Weights of a small transformer language model: 12 layers.
Each number is 200 + 30 x the weight over its row's rms, rounded and kept within 0 to 999. Layers, rows and columns count from 0. The size before them is the row's rms in percent of the matrix's.

# down: layer 7 MLP down (transposed), 896x224, rms 0.205, rows 456-471, columns 0-223
# up: layer 7 MLP up, 896x224, rms 0.207, rows 457-471, columns 0-223
down456,108,233,214,204,192,239,169,195,208,196,192,177,210,192,212,160,179,190,144,155,185,199,154,225,220,184,196,171,181,218,183,212,176,181,215,195,191,234,177,205,194,149,210,259,188,202,215,221,157,162,227,163,213,192,200,137,224,185,224,242,234,178,182,205,202,206,227,207,210,176,141,201,205,206,213,174,184,251,190,167,238,218,193,202,251,199,197,230,171,246,152,220,211,252,177,180,217,208,176,151,120,211,291,218,217,188,214,212,238,206,116,205,172,213,184,142,225,211,185,211,166,213,170,197,168,250,214,239,221,240,222,270,123,203,185,189,186,207,253,199,178,239,173,233,205,173,198,226,242,165,235,234,189,247,182,209,202,204,214,182,192,190,184,190,135,174,217,177,228,231,281,206,188,292,205,188,175,202,218,183,143,184,201,176,183,218,254,204,236,129,176,139,224,205,196,222,154,196,225,201,173,193,226,193,241,194,193,241,206,176,164,191,176,217,207,225,164,180,199,268,193,179,185,214,219
up457,096,187,201,238,187,157,238,170,224,215,199,214,195,222,229,160,214,180,210,180,175,158,210,226,189,215,171,121,183,201,191,224,217,236,217,227,170,209,199,223,211,170,196,144,172,194,235,222,213,153,215,222,250,230,172,206,253,176,154,262,222,174,229,219,194,190,267,190,201,145,190,227,165,186,241,228,181,158,207,168,210,236,215,203,263,194,186,182,275,184,153,207,178,175,195,189,187,188,176,213,129,193,164,187,174,220,215,201,193,210,181,217,183,235,185,241,158,217,210,178,246,177,205,244,186,227,148,202,144,209,248,199,215,243,181,183,162,139,218,172,215,162,189,165,239,205,165,280,226,184,214,195,196,189,163,194,171,200,229,196,207,186,198,198,232,186,226,263,170,192,198,234,175,174,193,213,203,189,195,234,225,202,225,197,145,251,202,161,166,180,197,207,155,167,187,240,299,212,175,221,217,210,206,228,232,217,236,203,193,112,200,228,160,209,133,234,188,158,217,223,223,150,213,188,206
down457,104,202,182,190,217,210,170,233,220,236,181,260,220,212,192,206,241,255,214,210,243,230,209,139,206,167,172,226,239,276,250,125,192,168,205,184,234,170,224,244,214,226,232,204,247,235,200,176,195,219,166,195,233,218,175,201,135,200,248,194,220,212,186,190,192,167,196,226,172,194,243,187,264,224,212,214,203,176,187,232,152,205,176,192,203,201,183,122,174,215,223,222,195,229,212,191,178,156,227,182,241,205,198,225,240,232,179,217,177,195,266,213,194,133,215,149,207,177,224,215,185,178,207,171,256,199,227,197,200,219,225,167,254,136,201,208,255,239,187,172,224,185,253,233,147,227,240,187,207,183,198,186,148,178,226,224,193,262,193,202,133,266,224,247,165,181,183,180,189,184,161,154,188,217,242,220,191,214,168,173,170,218,170,178,209,182,174,208,199,211,157,218,238,208,187,195,197,185,189,205,186,241,160,187,256,226,203,164,174,228,226,167,227,200,224,151,215,243,229,175,147,188,201,186,236
up458,095,245,198,228,212,195,196,199,208,110,197,213,153,159,210,200,221,226,213,206,213,231,210,192,240,198,160,208,222,256,200,253,204,171,191,217,203,174,208,189,198,216,195,151,194,152,193,241,218,174,229,235,148,198,202,191,175,146,209,168,180,178,192,160,206,192,133,180,219,135,184,164,225,212,178,167,155,221,211,174,253,163,200,260,207,198,170,165,194,179,203,202,120,198,199,191,204,150,183,220,219,207,172,160,242,148,243,167,209,199,201,182,184,219,207,231,158,206,199,167,208,128,191,254,151,222,233,250,175,171,174,159,202,196,212,182,191,285,209,192,157,205,219,200,160,195,176,204,212,160,195,166,159,123,228,210,192,162,240,236,174,188,245,160,234,203,181,168,156,221,229,208,191,178,197,185,159,195,204,135,233,230,239,188,119,170,180,179,236,178,207,223,258,214,236,149,217,209,229,160,241,224,206,207,207,201,211,158,193,207,159,223,211,212,226,193,211,187,167,194,248,205,214,182,194
down458,082,203,209,219,170,203,240,190,182,176,211,213,274,214,248,212,226,144,174,225,255,220,176,138,162,185,215,197,202,213,258,205,204,262,171,159,244,172,210,265,141,195,240,180,212,235,193,170,194,173,204,232,254,190,168,209,225,277,192,233,148,225,192,196,167,174,197,208,197,175,221,212,155,195,169,188,264,176,253,186,172,199,202,195,253,159,184,265,180,242,199,187,215,188,230,258,251,217,215,225,210,193,184,210,187,202,184,174,204,170,178,179,233,330,193,208,165,190,172,210,183,221,186,249,282,231,191,194,177,218,201,212,133,206,203,246,177,185,224,230,206,215,208,215,236,231,220,175,172,216,238,236,193,194,229,244,227,265,201,218,173,207,188,193,162,220,197,187,231,216,214,175,240,204,229,219,163,190,179,205,168,199,145,203,163,191,209,218,174,224,227,212,184,186,204,175,209,216,197,262,211,229,176,177,254,196,184,238,232,232,233,227,225,183,174,201,177,203,191,209,212,175,208,224,184
up459,095,200,177,190,204,217,211,219,179,190,201,199,239,173,192,168,185,179,199,151,220,204,143,201,260,257,192,226,226,204,195,212,219,163,240,148,176,259,255,183,255,168,227,199,166,179,150,209,231,187,229,147,177,160,185,198,207,201,199,241,215,144,208,246,240,160,185,171,195,159,184,175,225,207,253,139,232,156,212,208,205,246,253,243,153,233,214,164,203,156,199,202,247,179,199,240,190,228,198,229,213,178,224,276,203,219,209,164,199,192,251,209,244,183,237,214,206,217,229,161,199,195,177,186,142,201,168,194,172,196,186,243,206,252,214,220,157,224,213,186,182,192,236,198,163,220,241,236,213,245,198,211,195,176,135,165,171,243,157,227,201,211,171,213,207,201,243,219,165,236,209,147,180,188,245,129,204,245,226,191,203,192,203,268,194,216,183,185,208,212,150,174,254,203,225,162,224,225,241,211,197,217,190,176,176,229,157,167,212,178,176,167,177,183,178,133,214,231,253,199,183,207,185,186,163
down459,090,216,176,187,177,170,245,228,188,233,238,213,207,224,258,220,175,186,207,224,171,168,131,199,241,162,244,222,181,186,166,154,224,229,198,179,242,236,179,225,247,223,209,253,156,207,205,177,166,186,185,187,180,180,209,211,181,206,182,205,236,203,164,214,208,174,234,204,246,237,184,234,152,187,224,182,182,177,199,186,210,244,141,202,225,233,224,192,265,221,161,233,205,192,175,238,210,180,199,174,160,176,159,192,169,248,225,201,168,237,226,163,228,178,222,185,134,201,230,159,202,206,252,254,208,177,189,216,168,179,193,197,196,134,205,202,163,173,248,162,208,232,172,201,207,172,216,181,200,206,229,243,223,227,184,197,156,182,173,179,261,208,225,248,203,202,218,181,188,222,158,189,206,191,191,204,212,156,243,221,198,205,193,216,226,139,228,237,216,208,162,236,154,224,211,321,184,182,230,199,173,176,281,175,189,163,232,204,228,258,200,188,148,202,142,191,241,229,166,204,198,158,198,208,183
up460,102,168,200,252,236,171,196,189,207,166,230,180,201,171,199,169,219,202,153,189,214,185,184,173,201,178,222,213,232,225,155,120,198,219,163,302,172,135,172,231,202,201,188,181,230,211,225,194,208,195,196,246,221,170,180,259,210,202,204,221,232,230,196,207,157,175,169,127,227,188,185,137,198,156,164,206,218,155,188,219,184,248,214,186,209,253,216,205,201,229,263,206,166,203,232,214,202,233,167,229,200,246,208,154,195,198,168,217,174,211,212,230,239,199,189,193,252,214,196,200,148,202,187,176,198,194,234,217,155,216,206,195,205,154,191,179,229,228,201,163,181,218,182,190,265,172,211,168,170,199,161,200,226,246,175,261,163,187,196,217,201,187,159,146,189,206,202,168,190,214,204,291,183,171,213,195,176,157,249,237,226,210,234,249,208,159,235,208,228,150,281,221,166,197,188,209,155,185,149,137,226,202,184,198,159,205,209,194,225,211,209,170,222,219,181,212,257,241,191,235,224,194,153,206,207
down460,105,174,205,198,231,214,192,202,222,148,257,158,245,202,213,184,214,165,214,161,203,181,197,203,251,214,241,272,249,162,170,193,172,201,190,204,158,159,205,184,167,205,181,195,205,240,217,185,196,224,176,179,213,168,169,188,206,169,202,204,108,232,189,209,242,229,179,229,182,222,164,210,216,175,165,210,234,208,218,144,153,169,215,182,203,205,184,168,199,158,242,185,207,253,118,204,176,151,206,185,199,150,183,171,243,196,184,307,170,158,233,198,232,278,210,172,219,225,205,244,168,233,226,241,197,220,223,195,225,227,189,196,219,171,164,180,207,249,138,159,204,201,198,224,204,188,206,244,231,207,196,224,198,235,226,214,171,206,208,216,207,191,217,208,170,235,185,182,240,207,273,209,191,228,213,218,183,214,184,228,164,188,236,261,205,158,186,197,241,177,234,168,155,220,211,191,182,219,193,184,235,185,210,172,220,177,237,210,167,179,228,216,188,176,206,218,183,152,117,212,145,223,152,231,239
up461,105,156,197,178,229,185,208,214,220,184,215,171,237,189,190,229,159,185,154,154,215,189,194,233,240,207,197,236,154,132,162,159,174,266,169,232,231,173,214,267,164,180,236,237,192,117,232,212,229,228,195,187,238,216,140,195,240,228,195,194,219,201,166,233,173,198,204,191,235,178,164,232,151,162,259,212,187,208,121,169,240,197,214,189,187,224,190,262,257,161,164,150,189,236,205,163,198,225,195,224,174,163,200,208,196,240,231,202,191,176,201,198,229,158,225,232,173,176,154,224,196,190,189,234,222,218,243,216,206,229,174,202,199,197,208,137,236,181,217,183,207,175,255,215,249,214,196,192,171,170,215,180,217,222,156,186,215,196,212,176,166,176,210,241,218,204,154,172,187,136,181,178,230,213,181,239,132,221,213,178,302,215,157,210,204,195,188,153,197,184,190,225,234,216,168,226,212,202,178,222,211,208,205,211,185,193,216,182,196,185,241,191,213,213,216,249,222,197,166,167,189,234,180,125,184
down461,117,228,205,223,217,212,177,236,198,239,204,201,206,171,238,262,192,238,190,207,176,212,158,182,203,211,196,150,217,182,202,185,202,202,208,175,222,180,197,232,167,147,220,193,156,220,238,280,170,189,210,251,180,183,227,192,269,247,230,214,220,192,208,215,213,146,232,194,213,166,221,230,199,205,239,234,186,233,215,191,204,229,212,211,197,218,201,191,210,204,167,158,236,191,198,185,210,232,175,218,183,159,229,220,262,232,183,201,186,195,198,228,152,232,239,195,142,130,146,142,198,173,209,224,200,171,229,225,186,185,224,230,222,125,178,175,228,227,191,159,196,209,264,203,188,201,234,220,164,223,194,166,176,185,157,208,254,187,148,242,203,135,176,185,191,205,192,234,171,186,165,124,195,140,179,152,128,172,218,251,238,184,256,181,212,189,137,203,233,218,187,182,223,176,196,218,191,159,257,200,189,180,204,214,214,198,205,255,152,189,187,214,159,234,186,142,184,191,194,214,249,249,183,221,232
up462,103,205,158,181,184,194,250,160,205,204,211,221,242,183,203,210,212,191,204,194,234,196,183,159,207,199,201,211,218,214,187,203,192,165,186,231,191,178,243,252,221,200,215,227,155,240,230,196,249,184,209,173,214,177,148,192,213,241,239,236,192,186,263,210,219,172,219,202,152,252,150,184,177,216,237,237,189,191,197,231,152,192,194,169,194,211,228,168,261,144,92,168,215,220,183,236,210,185,179,117,183,214,187,195,230,196,259,211,127,159,201,196,189,246,196,198,209,199,215,181,199,165,228,157,213,254,268,197,183,147,207,177,155,264,189,145,214,220,189,196,203,247,171,238,156,156,175,209,211,205,163,217,208,207,134,204,184,200,171,200,222,225,185,226,213,188,182,178,262,193,151,253,178,201,217,154,194,171,194,200,203,187,269,199,197,174,207,214,214,217,171,206,239,205,196,217,206,211,181,169,237,228,160,117,189,224,182,191,182,241,229,191,231,201,182,196,205,258,191,224,252,188,241,214,156
down462,097,219,180,203,217,203,230,214,201,228,185,179,202,168,210,195,225,140,180,167,179,225,195,236,156,311,155,208,183,248,201,205,210,131,221,251,157,177,218,173,140,207,216,205,207,203,283,195,153,164,221,177,147,206,212,231,173,229,209,211,189,220,201,196,232,195,238,218,184,208,183,188,197,178,255,182,178,210,175,165,240,207,250,174,222,240,193,243,158,230,201,139,187,185,159,204,167,232,178,181,216,189,208,244,186,185,214,184,200,259,160,176,216,233,149,253,226,245,231,224,193,262,171,200,148,209,208,204,203,165,142,169,190,187,202,223,221,217,227,170,216,131,186,190,220,175,161,220,210,165,229,182,183,175,237,150,251,234,279,187,202,195,213,220,231,206,229,163,201,178,206,179,167,188,231,223,142,187,239,177,189,247,182,215,188,235,219,204,214,147,180,176,189,196,224,188,216,185,205,173,159,212,180,168,168,134,187,185,195,167,179,169,209,240,231,222,188,185,171,199,159,181,158,226,223
up463,099,204,158,178,218,251,196,227,220,180,185,183,235,160,216,299,186,210,240,182,169,244,191,238,169,160,232,170,251,215,184,179,207,270,182,240,203,180,205,224,157,211,193,241,195,153,204,147,192,209,170,235,230,183,217,180,171,168,233,188,215,213,141,206,172,228,206,228,236,286,175,190,220,217,206,201,169,194,150,195,228,142,185,211,228,223,169,216,199,160,202,163,171,157,230,224,190,163,211,203,221,248,180,179,214,155,238,180,186,216,231,214,197,195,232,208,204,250,219,209,210,196,164,184,142,197,181,219,243,161,178,222,182,142,205,211,206,236,185,170,262,173,227,187,238,202,202,239,137,184,247,171,194,205,237,195,212,230,205,203,201,204,226,229,193,240,171,188,169,200,222,173,170,223,168,189,210,210,223,227,266,199,195,215,180,139,183,179,182,254,197,136,167,192,179,260,206,199,155,192,214,200,178,173,221,240,241,228,139,173,141,164,195,197,233,225,208,218,215,214,162,210,188,259,246
down463,100,188,197,221,200,252,224,212,214,228,211,202,171,199,190,175,237,216,148,221,198,173,226,213,267,224,201,194,161,232,184,150,263,258,223,249,175,227,194,201,227,177,151,188,192,197,160,202,238,209,208,142,147,239,191,172,185,212,147,226,194,151,214,205,210,184,179,202,143,171,209,175,234,128,186,184,186,190,211,189,229,213,168,175,206,205,234,149,181,217,194,289,239,216,155,155,162,190,223,224,208,157,159,210,218,195,153,241,167,222,233,156,218,140,255,178,235,220,189,204,194,174,166,222,219,238,202,172,231,159,189,152,210,234,213,231,204,213,243,203,181,176,223,155,264,211,230,214,220,216,195,169,216,183,209,215,161,143,224,178,241,210,244,275,149,208,218,170,196,190,173,280,226,164,194,162,199,177,196,193,174,192,179,156,172,224,166,255,215,211,172,258,200,212,182,202,204,207,249,212,203,181,157,173,169,174,223,212,195,231,209,215,219,180,197,257,190,180,185,217,159,191,176,204,207
up464,102,215,195,278,201,216,245,219,293,225,263,191,181,190,184,203,176,208,198,218,247,185,182,206,145,218,203,222,193,213,220,215,192,214,208,162,180,183,192,230,149,182,220,215,200,199,187,199,174,233,175,203,231,200,194,232,162,188,213,206,196,138,201,189,100,236,175,227,236,203,175,241,172,189,184,164,205,193,182,202,223,221,152,220,203,233,189,168,190,276,228,257,166,185,160,199,209,164,202,203,187,266,171,164,173,218,243,234,195,155,202,186,172,209,158,170,185,229,205,182,199,146,183,254,203,219,208,224,205,217,205,191,195,179,162,193,163,210,197,277,249,210,236,144,218,231,208,230,209,219,195,150,188,206,203,166,285,199,279,192,205,181,198,167,177,217,266,222,157,191,203,170,202,165,199,166,222,208,206,229,166,193,193,200,251,207,238,232,179,231,230,146,236,263,192,184,181,201,167,234,175,243,229,203,235,190,179,248,235,213,192,203,187,179,196,195,173,180,233,200,187,147,205,205,256
down464,094,209,191,174,191,200,181,193,187,213,162,226,162,203,261,193,182,240,177,165,188,191,197,204,181,216,252,226,180,258,207,202,214,257,252,171,189,201,191,220,166,170,200,248,164,175,242,217,195,176,174,187,246,207,218,211,203,189,248,174,211,160,212,194,164,232,278,177,192,214,183,240,261,190,236,217,216,233,172,167,200,213,243,206,171,173,157,183,203,229,194,211,130,212,208,211,173,216,196,174,253,193,218,247,186,211,202,210,229,212,204,169,179,204,227,244,236,177,221,231,147,256,189,170,233,194,203,192,213,149,197,190,139,181,228,190,156,155,238,160,169,208,173,185,212,185,179,204,257,205,174,245,209,188,213,216,221,145,206,202,245,228,172,209,170,187,177,231,215,160,209,190,170,228,215,202,142,185,173,146,201,237,195,173,180,249,204,253,208,156,195,198,176,107,186,158,199,187,260,184,209,115,215,197,225,164,175,218,199,209,228,172,156,212,198,170,246,248,138,231,228,157,147,185,185
up465,102,181,179,180,173,184,210,158,217,175,231,201,177,195,216,243,207,237,207,224,195,164,227,197,173,212,230,208,221,190,242,190,192,246,186,207,210,206,184,211,235,210,155,230,202,191,182,162,180,240,203,211,213,195,130,209,266,178,236,184,166,196,213,202,165,197,171,217,186,146,215,163,253,196,231,180,195,246,182,186,188,186,139,151,186,203,244,173,225,196,229,234,180,176,185,207,168,198,246,204,223,205,211,242,168,176,210,188,176,200,237,175,196,236,201,185,225,136,220,247,169,237,179,191,205,231,210,176,171,180,269,265,216,201,202,195,217,153,183,200,174,201,186,218,207,209,137,190,169,224,250,142,171,149,227,194,227,223,210,196,179,209,189,165,151,158,160,240,210,235,225,269,193,206,231,233,193,240,239,168,140,193,163,203,213,204,121,249,207,171,163,223,186,156,157,229,248,203,207,203,170,179,251,204,287,212,176,192,242,231,162,225,216,142,227,232,203,184,215,168,181,149,190,233,137
down465,099,240,183,236,231,168,166,238,193,221,194,188,170,230,195,184,171,204,184,208,217,214,169,144,229,205,212,251,171,276,174,205,236,200,198,239,158,154,216,250,183,175,270,186,255,200,178,220,191,193,199,190,186,183,191,174,218,235,208,183,175,204,235,175,196,219,185,222,128,186,162,207,186,196,185,212,203,200,186,150,190,216,187,201,203,194,164,198,168,178,153,194,174,187,212,189,218,219,176,213,243,214,170,224,158,213,242,204,176,216,203,176,136,138,206,209,219,184,248,141,239,183,229,137,253,209,236,203,177,176,188,189,208,189,274,181,183,152,234,163,195,202,193,183,209,205,219,196,189,256,248,192,246,168,236,160,192,143,199,186,205,231,166,233,234,230,245,164,170,194,165,173,204,179,249,184,207,204,192,178,177,200,163,219,193,220,190,173,159,243,221,140,270,235,151,166,235,208,172,230,242,197,219,233,233,145,190,258,157,249,159,180,218,228,225,176,226,245,152,168,194,237,186,227,216
up466,096,254,180,152,224,171,215,180,187,195,207,154,229,227,205,219,251,159,279,205,232,180,204,182,189,229,140,180,195,180,254,207,161,199,188,222,199,188,221,224,254,243,245,197,235,190,221,220,168,176,220,204,253,171,222,243,229,176,231,130,210,192,192,244,170,170,185,172,193,221,251,220,135,241,212,163,163,226,221,234,200,217,196,219,219,172,193,221,189,184,169,233,227,160,212,195,238,227,228,203,243,206,193,251,194,222,211,185,203,207,177,159,176,206,176,209,174,200,184,195,247,213,164,245,182,247,149,166,251,175,179,183,218,188,235,137,221,188,222,199,188,228,208,162,216,170,192,207,198,212,222,217,192,199,229,211,224,194,208,176,179,195,212,132,151,222,207,222,217,172,215,179,178,164,239,220,197,200,206,204,196,152,235,220,182,215,192,115,220,101,201,196,151,160,205,236,208,172,200,232,182,204,154,187,237,273,115,211,181,205,169,192,154,204,162,160,204,194,174,188,175,245,162,192,183
down466,098,172,194,205,211,229,214,239,189,204,173,206,202,216,203,248,209,163,175,174,158,213,195,224,197,130,213,200,181,167,231,183,225,292,151,224,203,200,223,210,183,196,175,223,168,184,189,211,270,219,247,220,201,222,239,194,193,207,177,263,221,216,160,181,263,234,214,183,171,203,169,181,262,178,206,167,202,159,161,200,238,225,199,177,226,205,243,212,194,225,210,212,192,232,179,246,205,173,198,175,230,176,208,186,178,162,202,183,170,261,239,105,221,205,176,189,150,216,216,229,177,185,206,211,130,161,206,229,136,229,206,165,169,249,227,222,188,190,273,181,161,224,175,196,213,196,162,217,151,155,222,212,180,228,195,260,221,191,174,190,229,176,175,239,269,174,213,202,199,229,213,214,212,231,190,202,224,213,258,240,226,238,202,181,183,172,196,251,223,264,196,261,226,224,204,230,197,207,214,164,189,211,236,200,213,149,193,232,190,154,227,235,249,204,200,187,230,195,259,193,210,230,209,247,170
up467,095,205,199,133,199,185,222,231,177,189,187,183,213,189,203,201,190,155,142,181,206,157,177,278,194,204,217,178,180,235,208,189,207,230,252,188,235,279,192,193,176,190,220,218,205,131,184,208,192,217,184,155,234,212,201,214,209,223,236,164,173,241,220,213,203,174,198,249,233,173,234,190,200,235,183,195,176,206,242,217,191,134,212,240,200,231,181,178,205,181,263,138,252,189,207,146,197,133,202,181,200,236,179,211,204,146,196,161,187,202,189,189,211,187,210,207,226,173,214,136,177,181,228,246,214,228,186,203,175,171,218,162,164,181,125,250,175,215,242,226,204,200,225,223,164,193,168,219,236,222,225,252,231,179,218,159,218,170,212,172,148,191,229,196,211,236,184,212,203,181,248,231,195,193,192,204,219,186,216,202,195,267,188,247,183,214,190,164,229,118,188,200,189,174,218,254,162,182,175,216,192,164,152,303,160,176,205,217,224,184,237,218,184,186,184,206,176,194,134,178,235,185,186,221,248
down467,102,167,258,174,216,228,219,181,197,216,188,232,228,183,211,190,232,281,261,238,206,188,188,179,193,215,180,228,222,177,171,187,228,168,135,182,177,208,228,259,222,218,206,207,203,225,151,190,240,234,226,170,157,210,242,200,154,204,181,242,208,150,168,162,148,206,181,150,204,160,221,238,257,204,208,166,217,198,189,179,186,185,188,166,217,195,211,234,225,205,158,228,210,186,194,232,239,201,202,247,197,144,202,204,213,230,220,210,242,224,231,234,226,209,171,164,189,207,251,214,225,223,154,197,195,155,181,200,249,195,189,195,217,217,264,197,202,234,193,236,195,193,197,208,194,236,186,194,165,209,183,204,192,232,190,227,212,220,212,264,196,241,178,226,199,228,202,214,276,213,169,192,164,262,204,171,223,233,202,158,226,160,199,177,179,174,196,230,153,266,219,267,161,197,205,184,174,198,159,170,196,215,195,179,177,223,229,119,159,168,131,209,300,184,231,202,204,246,219,209,231,158,191,175,224
up468,095,177,233,159,219,212,174,195,229,233,203,229,252,158,203,166,195,206,197,228,182,199,171,154,229,185,223,215,214,199,159,211,161,202,169,185,235,189,211,163,182,199,187,168,195,168,191,227,173,235,207,196,184,116,217,301,222,205,203,198,249,162,174,198,202,223,208,246,194,219,186,162,104,198,202,156,178,217,211,157,153,205,230,191,136,191,204,246,175,250,215,110,176,249,175,184,189,186,236,197,217,202,208,206,218,231,241,191,192,169,175,222,194,193,212,182,237,222,198,228,169,169,194,145,192,234,202,170,238,154,195,244,210,213,242,196,150,159,245,191,181,219,198,176,179,183,230,201,159,187,189,241,233,234,239,214,191,171,206,149,247,195,221,221,158,145,194,217,180,197,224,226,243,244,156,185,206,172,198,218,208,238,220,227,233,162,209,213,290,172,249,220,185,224,157,203,164,202,146,169,215,181,201,188,171,212,215,193,213,182,155,252,216,204,157,215,185,206,239,191,166,209,157,231,226
down468,099,184,198,205,177,161,164,197,242,197,174,189,218,224,227,171,210,196,228,213,220,198,236,203,166,230,197,230,214,203,224,173,188,175,225,185,198,221,208,183,188,207,235,222,132,179,227,175,190,171,220,252,189,197,217,151,146,216,224,177,196,161,165,189,261,174,186,196,190,128,214,162,157,206,206,176,202,238,170,200,198,216,164,233,122,160,202,187,196,211,194,241,196,184,180,265,183,232,232,244,181,191,124,238,187,176,185,194,204,237,206,183,226,174,193,183,297,184,229,222,252,174,187,134,191,252,234,181,217,191,212,192,157,225,150,242,253,149,187,208,209,140,195,194,171,238,224,220,230,233,207,146,159,212,200,220,210,233,190,236,186,265,261,192,239,189,172,184,183,237,226,247,159,201,237,165,175,187,132,223,224,217,180,197,198,231,218,235,234,211,234,177,219,176,180,164,209,210,191,200,182,181,154,224,243,194,234,229,239,173,193,267,203,178,164,218,179,223,170,165,199,161,227,184,231
up469,090,248,219,140,183,207,196,181,247,232,208,215,190,127,222,188,244,172,185,260,166,191,169,222,217,184,145,243,172,194,212,229,221,218,174,250,178,207,134,197,254,238,166,180,184,221,178,174,209,199,185,150,203,199,206,155,144,172,193,219,237,218,239,216,204,175,213,161,163,167,187,232,196,173,172,262,181,206,202,159,187,156,189,192,213,153,240,149,196,200,204,134,192,213,225,236,209,226,230,201,152,193,156,240,237,185,187,166,217,192,201,205,228,188,180,256,217,236,181,175,184,206,205,237,190,186,212,214,217,204,194,142,211,157,148,122,230,184,213,232,202,193,203,229,217,195,195,220,168,213,207,217,196,185,289,216,186,169,186,186,242,243,201,191,205,165,159,197,152,244,255,210,187,195,146,220,181,178,190,264,171,207,213,183,226,208,190,247,195,199,146,179,186,242,217,136,229,214,224,238,160,185,208,199,215,201,165,198,132,137,223,182,234,231,212,202,180,166,182,192,252,227,212,211,205
down469,085,151,196,200,168,183,139,183,238,164,228,226,224,215,183,187,163,170,214,220,176,206,174,193,213,225,235,196,204,175,172,220,214,183,182,181,235,209,211,156,270,185,190,217,262,194,167,171,176,174,189,181,216,189,186,167,169,218,220,133,230,121,225,159,210,206,279,186,204,199,213,227,249,208,204,187,194,165,161,169,168,170,164,136,167,215,185,243,237,188,144,152,216,179,172,230,188,192,200,207,196,205,242,170,186,174,183,193,243,166,151,189,195,144,286,192,219,230,231,184,216,214,200,173,223,203,246,149,138,205,269,235,204,198,196,169,208,183,167,185,192,212,228,188,183,192,203,238,185,246,230,208,174,203,208,191,208,171,149,223,183,255,206,218,138,173,167,195,224,244,173,218,214,174,248,219,205,177,179,204,203,212,198,124,232,196,181,188,209,189,213,161,185,161,214,169,233,268,223,224,194,197,195,185,211,209,179,251,212,146,240,213,164,170,209,201,205,177,202,230,233,162,189,116,177
up470,098,156,140,236,227,154,277,213,198,204,248,201,239,206,218,191,210,194,194,196,215,195,225,185,192,165,233,208,241,204,207,171,249,234,176,187,178,221,215,214,232,182,175,237,189,201,199,189,238,209,205,158,269,175,202,151,229,173,186,233,200,223,187,178,161,199,206,219,168,161,193,164,183,205,243,167,222,169,147,211,162,253,261,198,177,222,247,158,168,223,219,226,131,241,164,190,183,155,245,211,200,219,235,206,195,210,168,186,210,205,215,245,194,208,182,190,182,190,204,242,193,151,177,154,212,213,186,182,169,219,209,201,202,207,221,168,164,270,207,222,144,213,135,278,248,203,212,175,247,161,196,165,191,188,191,227,230,266,187,216,179,208,240,202,197,170,235,225,158,208,235,223,178,209,131,170,145,231,187,210,201,184,188,189,197,230,226,187,206,152,199,224,251,238,232,196,235,168,177,236,176,190,179,171,150,167,194,177,226,142,266,211,174,151,223,176,175,184,147,187,192,215,201,192,171
down470,092,207,161,210,222,205,198,197,192,185,222,214,156,205,227,196,163,261,212,184,199,156,182,202,193,235,207,206,199,215,153,205,177,200,213,115,228,195,155,169,247,242,197,151,258,216,238,201,174,164,198,229,190,191,188,174,185,181,206,187,247,198,181,238,147,230,161,173,197,183,236,204,197,215,207,169,222,208,242,209,247,193,239,211,189,130,167,132,221,227,163,228,205,177,198,273,169,187,194,202,160,177,185,231,157,157,229,237,283,172,195,183,198,190,231,143,223,233,215,202,183,214,249,184,149,218,145,185,162,199,192,134,237,180,216,228,202,168,209,230,208,222,201,198,206,211,254,156,260,220,223,198,213,248,230,224,198,148,170,219,205,222,227,181,221,270,196,183,180,231,178,181,128,242,222,200,223,171,192,246,169,165,239,233,243,165,191,198,180,197,169,159,163,196,204,231,148,199,212,148,207,193,203,221,196,223,189,216,170,178,175,180,196,251,186,230,170,222,204,158,147,202,171,236,218
up471,106,242,264,225,230,221,180,167,261,190,199,225,199,223,227,206,252,222,228,211,194,211,196,199,216,209,217,188,247,183,252,213,174,199,215,192,129,196,200,157,191,196,233,173,209,193,203,141,180,172,227,198,256,216,207,196,205,214,163,220,202,225,179,191,189,123,157,194,207,172,252,122,215,176,154,279,211,239,196,246,203,179,213,222,156,215,238,169,241,243,171,227,171,223,220,183,171,198,166,170,145,223,191,203,266,181,205,189,202,179,196,233,188,217,168,227,237,162,199,163,137,201,203,168,187,237,178,228,156,190,229,199,176,208,186,211,223,151,222,199,248,183,229,215,225,201,189,195,240,184,203,196,266,208,138,190,200,186,242,171,181,200,157,203,200,167,215,243,207,183,145,218,175,194,200,198,187,195,134,229,174,235,202,222,187,220,208,240,188,221,180,271,240,262,236,180,197,230,185,199,213,196,168,187,194,166,188,200,202,201,167,228,220,198,239,203,133,178,201,242,241,128,144,204,159
down471,101,210,217,199,183,193,191,202,238,235,204,175,199,209,211,215,216,170,205,224,214,240,220,220,166,167,158,131,136,221,238,182,230,171,201,261,213,193,179,165,220,164,230,262,200,219,233,224,141,229,249,225,262,191,243,180,178,166,227,198,199,236,234,207,185,178,177,225,248,231,193,196,147,164,204,173,173,172,205,234,219,191,203,220,226,191,209,219,187,174,239,238,179,165,176,191,221,104,191,237,156,250,221,209,187,236,186,206,156,200,191,185,198,217,175,142,229,210,162,207,270,244,197,211,175,168,199,223,201,186,181,156,180,208,174,229,228,227,188,228,170,211,216,217,192,170,198,233,177,185,222,186,192,196,210,256,186,171,201,171,159,213,211,198,215,232,192,228,197,178,194,236,216,156,154,176,136,166,204,234,266,120,183,208,181,193,216,209,153,227,145,209,237,236,200,257,250,200,193,191,184,200,280,143,235,240,162,146,175,187,210,173,194,182,196,265,204,193,175,178,221,213,212,218,222